Part of a small language model's weights: learned residual scales, norms scaled by depth.
Each number is 200 + 30 x the weight over the matrix's rms, rounded and kept within 0 to 999. Layers, rows and columns count from 0.

# q: layer 13 attention query, 256x256, rms 0.0798, rows 0-31, columns 192-223
# k: layer 13 attention key, 256x256, rms 0.0805, rows 0-31, columns 192-223
# v: layer 13 attention value, 256x256, rms 0.0888, rows 0-14, columns 192-223
# o: layer 13 attention output (transposed), 256x256, rms 0.079, rows 0-13, columns 192-223
q0,193,215,158,202,178,191,226,209,236,209,195,185,202,203,186,163,199,227,228,223,201,200,177,195,212,196,190,180,214,201,217,198
k0,183,243,171,192,188,191,187,154,199,200,179,195,190,201,189,189,226,225,184,210,160,214,198,194,203,200,199,195,200,227,236,217
q1,182,188,237,225,198,226,217,179,192,217,225,206,224,216,195,198,219,184,212,190,159,195,214,212,216,174,197,169,193,195,178,188
k1,213,209,217,194,175,226,186,188,201,198,207,211,251,184,184,200,173,191,236,152,185,236,216,174,204,176,170,211,217,201,199,183
q2,190,208,194,210,191,199,159,189,173,217,206,163,209,168,191,239,226,158,195,188,156,158,179,212,232,198,175,194,213,209,206,200
k2,178,216,164,193,184,217,201,224,176,159,174,174,189,215,216,190,214,190,193,236,178,186,212,213,210,210,211,175,209,226,243,221
q3,182,193,188,211,176,198,190,191,173,189,208,147,227,208,217,230,249,179,214,161,149,148,181,208,218,199,223,220,158,236,216,212
k3,195,188,243,208,184,188,245,221,182,174,221,114,211,241,198,180,233,167,208,190,197,188,202,176,173,205,205,153,200,203,193,181
q4,194,181,246,226,233,204,246,193,218,207,220,193,221,189,227,265,171,190,208,190,166,162,135,207,196,242,211,208,166,194,174,207
k4,240,171,218,195,189,208,206,238,180,122,224,162,191,229,252,200,170,199,225,190,205,161,218,200,171,250,196,187,185,223,199,245
q5,171,184,196,255,191,196,145,193,202,163,174,217,241,239,217,199,188,201,186,200,196,237,208,219,203,188,213,170,182,212,210,218
k5,218,152,204,157,205,238,213,171,206,235,185,199,179,203,194,194,217,169,209,163,207,217,169,199,187,149,196,221,150,220,219,235
q6,173,235,236,198,175,144,269,116,213,180,205,240,233,175,230,211,162,187,222,195,247,221,180,211,191,182,239,249,209,198,188,153
k6,219,248,215,205,223,154,246,234,193,137,177,181,265,172,255,132,189,165,194,206,184,186,191,164,225,201,296,177,212,228,203,253
q7,187,226,178,203,212,178,179,137,207,187,164,133,215,243,165,223,208,237,200,186,185,162,112,163,219,205,211,213,145,238,128,202
k7,141,240,198,186,214,159,247,192,218,184,192,258,233,216,154,214,231,149,214,261,194,169,156,209,197,230,150,199,213,175,102,202
q8,138,193,185,210,184,192,201,241,166,198,238,208,184,200,213,191,184,221,191,178,179,211,207,193,198,195,212,226,208,209,216,198
k8,195,187,181,185,181,176,176,207,186,212,199,211,177,192,210,193,167,187,204,176,176,211,188,199,192,213,237,222,218,215,234,197
q9,184,203,222,222,219,138,194,170,188,192,201,253,187,202,190,190,214,257,191,196,191,219,190,199,197,174,198,229,176,186,236,217
k9,228,186,171,221,192,142,178,169,216,220,205,247,196,168,222,154,201,198,215,167,206,182,137,236,179,199,207,231,223,167,204,204
q10,258,192,204,166,226,241,197,167,171,195,208,216,197,266,170,202,225,206,205,234,192,194,229,207,203,172,189,182,169,196,178,180
k10,211,233,209,182,183,188,174,182,259,198,165,250,226,200,196,206,211,205,201,210,223,233,203,219,206,216,209,231,154,197,178,172
q11,236,217,249,145,230,272,149,249,166,196,216,254,170,246,140,177,196,239,218,234,206,245,210,264,169,164,213,167,195,176,171,173
k11,227,201,189,169,251,188,224,231,205,208,218,276,217,201,165,197,176,234,181,188,203,252,238,184,213,203,171,230,212,170,208,192
q12,178,152,220,181,229,186,223,179,189,250,167,175,192,215,197,199,222,189,178,167,240,156,199,178,209,191,228,163,187,201,284,163
k12,232,237,225,171,182,188,176,203,211,196,237,186,181,237,189,200,186,139,223,198,208,224,232,241,170,208,241,168,174,209,263,206
q13,148,197,168,182,246,139,182,220,165,189,205,161,181,210,167,152,260,259,227,164,207,189,218,192,175,166,236,223,258,168,182,162
k13,180,267,205,231,212,205,187,209,244,189,225,190,166,172,209,226,180,198,154,204,201,234,194,240,159,196,187,184,246,218,172,241
q14,194,174,224,199,195,206,182,180,221,163,208,214,277,195,218,198,230,182,210,218,194,218,167,229,198,252,182,193,184,203,181,122
k14,195,207,201,234,192,210,174,188,203,169,185,206,213,157,210,225,191,198,174,236,201,190,200,192,279,213,211,170,174,238,170,198
q15,228,205,217,148,204,190,205,169,208,128,196,176,166,208,254,141,211,172,198,209,251,267,215,193,185,257,185,174,177,173,191,160
k15,240,180,217,206,165,207,193,145,150,143,174,207,140,204,214,148,208,122,223,229,222,250,188,199,198,105,212,233,166,194,167,230
q16,240,136,113,197,179,232,269,234,124,230,192,174,245,165,133,180,164,119,187,209,120,162,173,218,199,195,168,199,231,239,195,189
k16,212,164,216,189,169,191,252,171,177,200,143,263,232,198,171,236,198,159,218,232,129,146,226,199,156,179,186,208,151,188,190,208
q17,199,205,252,185,176,197,229,218,194,176,195,253,158,184,196,187,183,232,225,182,220,242,208,200,213,212,181,234,153,155,224,201
k17,230,210,197,220,203,222,241,232,169,197,222,168,178,232,203,193,197,213,206,255,243,185,197,207,178,208,204,176,183,176,200,238
q18,233,129,149,172,178,220,189,168,199,171,216,201,264,198,264,252,235,211,243,220,176,163,182,216,193,207,244,212,144,217,183,187
k18,201,224,176,202,170,239,213,231,201,226,212,175,172,161,203,237,216,206,213,214,196,199,236,190,133,205,219,191,185,203,172,130
q19,240,199,187,175,172,205,226,191,211,164,227,265,224,210,247,170,186,190,171,216,254,194,220,241,196,205,168,238,232,152,234,151
k19,236,222,205,201,164,210,288,229,212,164,199,179,276,216,182,252,156,212,133,239,195,171,177,205,268,184,222,224,193,167,196,231
q20,200,176,218,162,183,124,231,199,242,138,180,149,138,228,173,181,218,215,183,182,259,184,206,168,293,183,178,177,174,138,148,159
k20,248,291,207,171,200,245,225,190,123,222,161,214,191,204,160,222,218,216,175,264,185,209,227,250,316,180,227,140,207,134,206,183
q21,228,222,224,172,163,173,221,211,228,180,234,197,225,211,239,161,163,115,216,244,194,215,165,175,196,201,230,227,217,217,222,201
k21,233,202,257,215,172,216,233,176,185,202,206,218,224,218,218,186,218,131,199,256,227,216,156,143,174,172,263,241,145,231,210,210
q22,140,174,224,230,204,194,185,159,263,262,210,209,216,175,230,192,215,247,181,146,251,203,260,213,182,214,267,195,231,222,225,216
k22,212,187,209,153,263,206,209,186,177,199,261,229,144,153,189,167,211,210,186,234,207,175,217,220,191,181,169,211,216,199,178,245
q23,188,198,208,293,232,208,184,211,248,190,147,159,137,152,218,198,186,113,195,176,256,246,185,120,204,204,176,179,184,216,203,199
k23,224,201,186,216,204,208,174,249,214,243,291,182,183,163,142,197,180,123,209,178,204,249,222,190,156,173,162,165,233,195,196,199
q24,200,187,225,227,261,135,192,207,194,197,248,106,222,267,212,198,209,176,234,220,112,212,175,184,205,206,165,220,150,196,219,179
k24,221,198,201,229,181,151,124,192,217,221,205,227,227,158,225,237,157,195,229,171,159,228,227,257,237,187,210,245,190,186,192,208
q25,203,234,173,163,194,165,160,270,201,199,235,244,191,220,168,172,245,199,176,226,191,185,203,231,152,162,263,193,209,197,169,310
k25,187,168,203,189,165,147,219,144,214,186,211,199,157,239,148,191,193,300,225,206,179,156,219,182,153,222,225,202,214,271,160,248
q26,240,210,188,257,214,219,205,260,224,195,160,220,147,176,222,209,182,117,235,156,200,218,233,139,249,211,212,210,215,244,279,207
k26,189,220,186,192,153,195,192,248,176,192,161,148,193,212,178,230,218,188,210,193,174,207,245,210,219,251,177,216,186,217,221,203
q27,151,187,163,183,183,229,155,234,207,164,214,192,197,197,243,229,146,220,210,156,180,190,224,253,174,198,263,232,224,259,201,244
k27,145,228,190,222,154,144,146,224,203,184,198,189,223,152,180,205,228,181,172,204,137,203,187,219,188,170,191,239,209,166,228,186
q28,186,172,215,174,204,249,182,178,196,228,160,206,136,161,180,211,220,195,193,181,180,238,205,210,191,184,189,196,228,210,175,160
k28,168,206,201,251,191,230,184,199,130,267,202,229,126,230,244,176,187,197,201,202,190,218,205,219,213,203,155,162,189,185,172,194
q29,195,222,231,169,168,217,204,263,183,236,186,197,197,214,149,136,164,249,208,275,168,214,179,192,129,193,234,197,180,210,208,183
k29,172,227,217,167,155,168,151,143,190,224,142,209,250,203,206,210,183,214,197,238,209,225,179,242,163,210,179,233,191,250,282,191
q30,215,234,258,195,228,240,196,184,237,240,205,167,226,126,223,227,181,212,193,188,197,200,241,234,146,250,235,158,234,126,154,196
k30,209,171,247,177,148,158,209,178,180,245,173,192,228,235,237,240,147,188,182,196,209,217,155,235,149,196,188,214,178,197,215,214
q31,164,182,227,196,221,187,221,185,216,159,289,185,231,182,188,208,192,191,177,232,239,207,150,232,174,209,225,157,177,164,188,134
k31,208,216,199,186,202,230,194,174,176,169,264,178,190,199,192,217,170,185,212,242,203,221,202,196,206,172,226,125,120,217,227,202
v0,166,213,158,143,200,213,164,227,192,234,261,245,221,234,188,178,232,218,183,232,238,171,242,206,186,199,193,163,179,211,210,165
o0,223,183,260,179,206,202,222,200,139,176,183,215,192,203,207,159,205,181,198,205,213,197,208,195,194,202,167,187,200,169,239,166
v1,249,206,138,197,206,212,171,142,186,140,257,202,219,207,215,219,171,211,271,152,155,211,200,241,194,199,187,221,211,246,236,154
o1,196,180,135,209,163,198,164,172,139,117,232,234,225,259,190,176,254,227,160,220,206,172,161,195,224,250,223,208,292,162,254,204
v2,214,189,216,202,173,255,250,181,199,241,247,204,240,242,231,214,184,243,171,237,230,229,190,210,180,165,171,233,260,216,223,157
o2,188,195,178,214,168,155,245,176,193,195,191,203,187,189,237,135,220,196,207,184,219,184,235,209,220,191,213,226,222,153,228,257
v3,237,239,193,171,235,210,238,175,186,205,155,173,200,166,177,166,192,110,176,207,211,138,229,172,224,189,222,200,210,176,172,248
o3,201,231,193,172,175,189,200,168,185,218,196,238,231,191,184,197,201,188,209,191,166,200,150,236,184,248,151,192,130,161,145,156
v4,216,132,250,206,177,168,181,226,204,213,217,201,229,189,156,173,250,207,180,197,198,193,214,220,211,174,241,214,235,242,157,191
o4,223,179,112,215,151,196,182,209,231,271,180,195,190,167,282,148,240,164,269,196,160,203,238,202,205,222,137,195,187,210,188,227
v5,203,185,178,247,165,178,258,209,248,172,189,176,228,169,229,171,192,216,201,158,166,189,123,198,236,195,265,197,175,224,187,192
o5,184,252,241,251,172,214,202,181,196,216,183,165,215,157,134,138,187,184,171,153,206,187,186,198,184,182,247,171,179,175,196,255
v6,185,193,183,175,215,219,202,191,221,198,184,198,187,169,188,166,228,157,241,257,224,203,223,208,151,143,191,235,178,210,171,193
o6,211,195,201,180,225,234,219,196,160,202,192,198,196,181,212,210,201,181,202,236,217,211,192,221,175,207,213,233,169,189,184,188
v7,201,235,238,262,220,202,209,171,184,176,178,190,211,178,239,182,238,180,211,199,151,237,193,171,203,175,196,206,163,201,200,235
o7,234,193,239,206,183,182,234,173,190,152,213,211,176,180,224,207,182,148,230,200,215,196,240,152,239,186,212,226,159,227,256,211
v8,214,206,167,242,206,225,191,235,195,231,228,170,213,203,176,215,201,173,238,171,174,208,213,186,208,180,187,204,226,178,178,198
o8,243,234,162,252,191,154,242,192,226,191,233,189,206,184,206,193,217,223,221,230,194,208,195,155,216,147,166,227,251,228,208,234
v9,203,199,217,225,229,191,200,198,159,227,242,222,125,167,206,170,191,236,226,181,175,170,125,168,166,200,169,203,202,214,183,194
o9,192,188,214,156,205,177,261,219,173,225,179,218,228,198,219,199,233,211,193,187,169,168,200,193,258,223,209,190,252,191,161,190
v10,209,231,207,213,180,143,158,185,228,156,233,176,242,202,228,207,197,226,209,176,157,199,189,179,240,226,141,190,222,284,218,204
o10,216,177,157,246,212,150,130,228,186,190,209,170,197,177,171,226,196,228,175,196,182,221,231,150,260,178,202,226,228,218,217,215
v11,185,180,194,182,175,216,221,163,163,180,212,228,244,186,191,178,265,173,182,214,204,180,206,214,151,228,189,212,237,188,195,213
o11,205,197,236,161,191,223,237,140,204,156,201,206,190,153,185,195,211,177,212,257,194,165,204,202,155,249,173,182,185,222,242,228
v12,158,204,193,209,207,195,213,185,192,187,171,256,241,190,206,205,149,219,197,191,161,213,214,221,152,206,216,229,170,220,203,205
o12,193,166,214,194,191,161,184,196,170,170,248,160,203,251,190,192,223,208,190,199,212,167,202,196,234,208,195,189,227,211,185,148
v13,205,198,219,210,176,187,168,240,188,207,128,223,226,242,216,172,173,221,190,130,223,208,206,210,216,224,205,196,202,155,196,175
o13,197,265,166,202,201,183,203,178,257,278,216,204,177,207,179,219,169,168,160,160,161,235,186,207,213,250,202,217,198,188,190,219
v14,181,175,150,221,207,216,163,181,128,202,194,186,202,183,225,250,245,170,175,160,204,210,175,140,220,215,148,166,216,198,185,204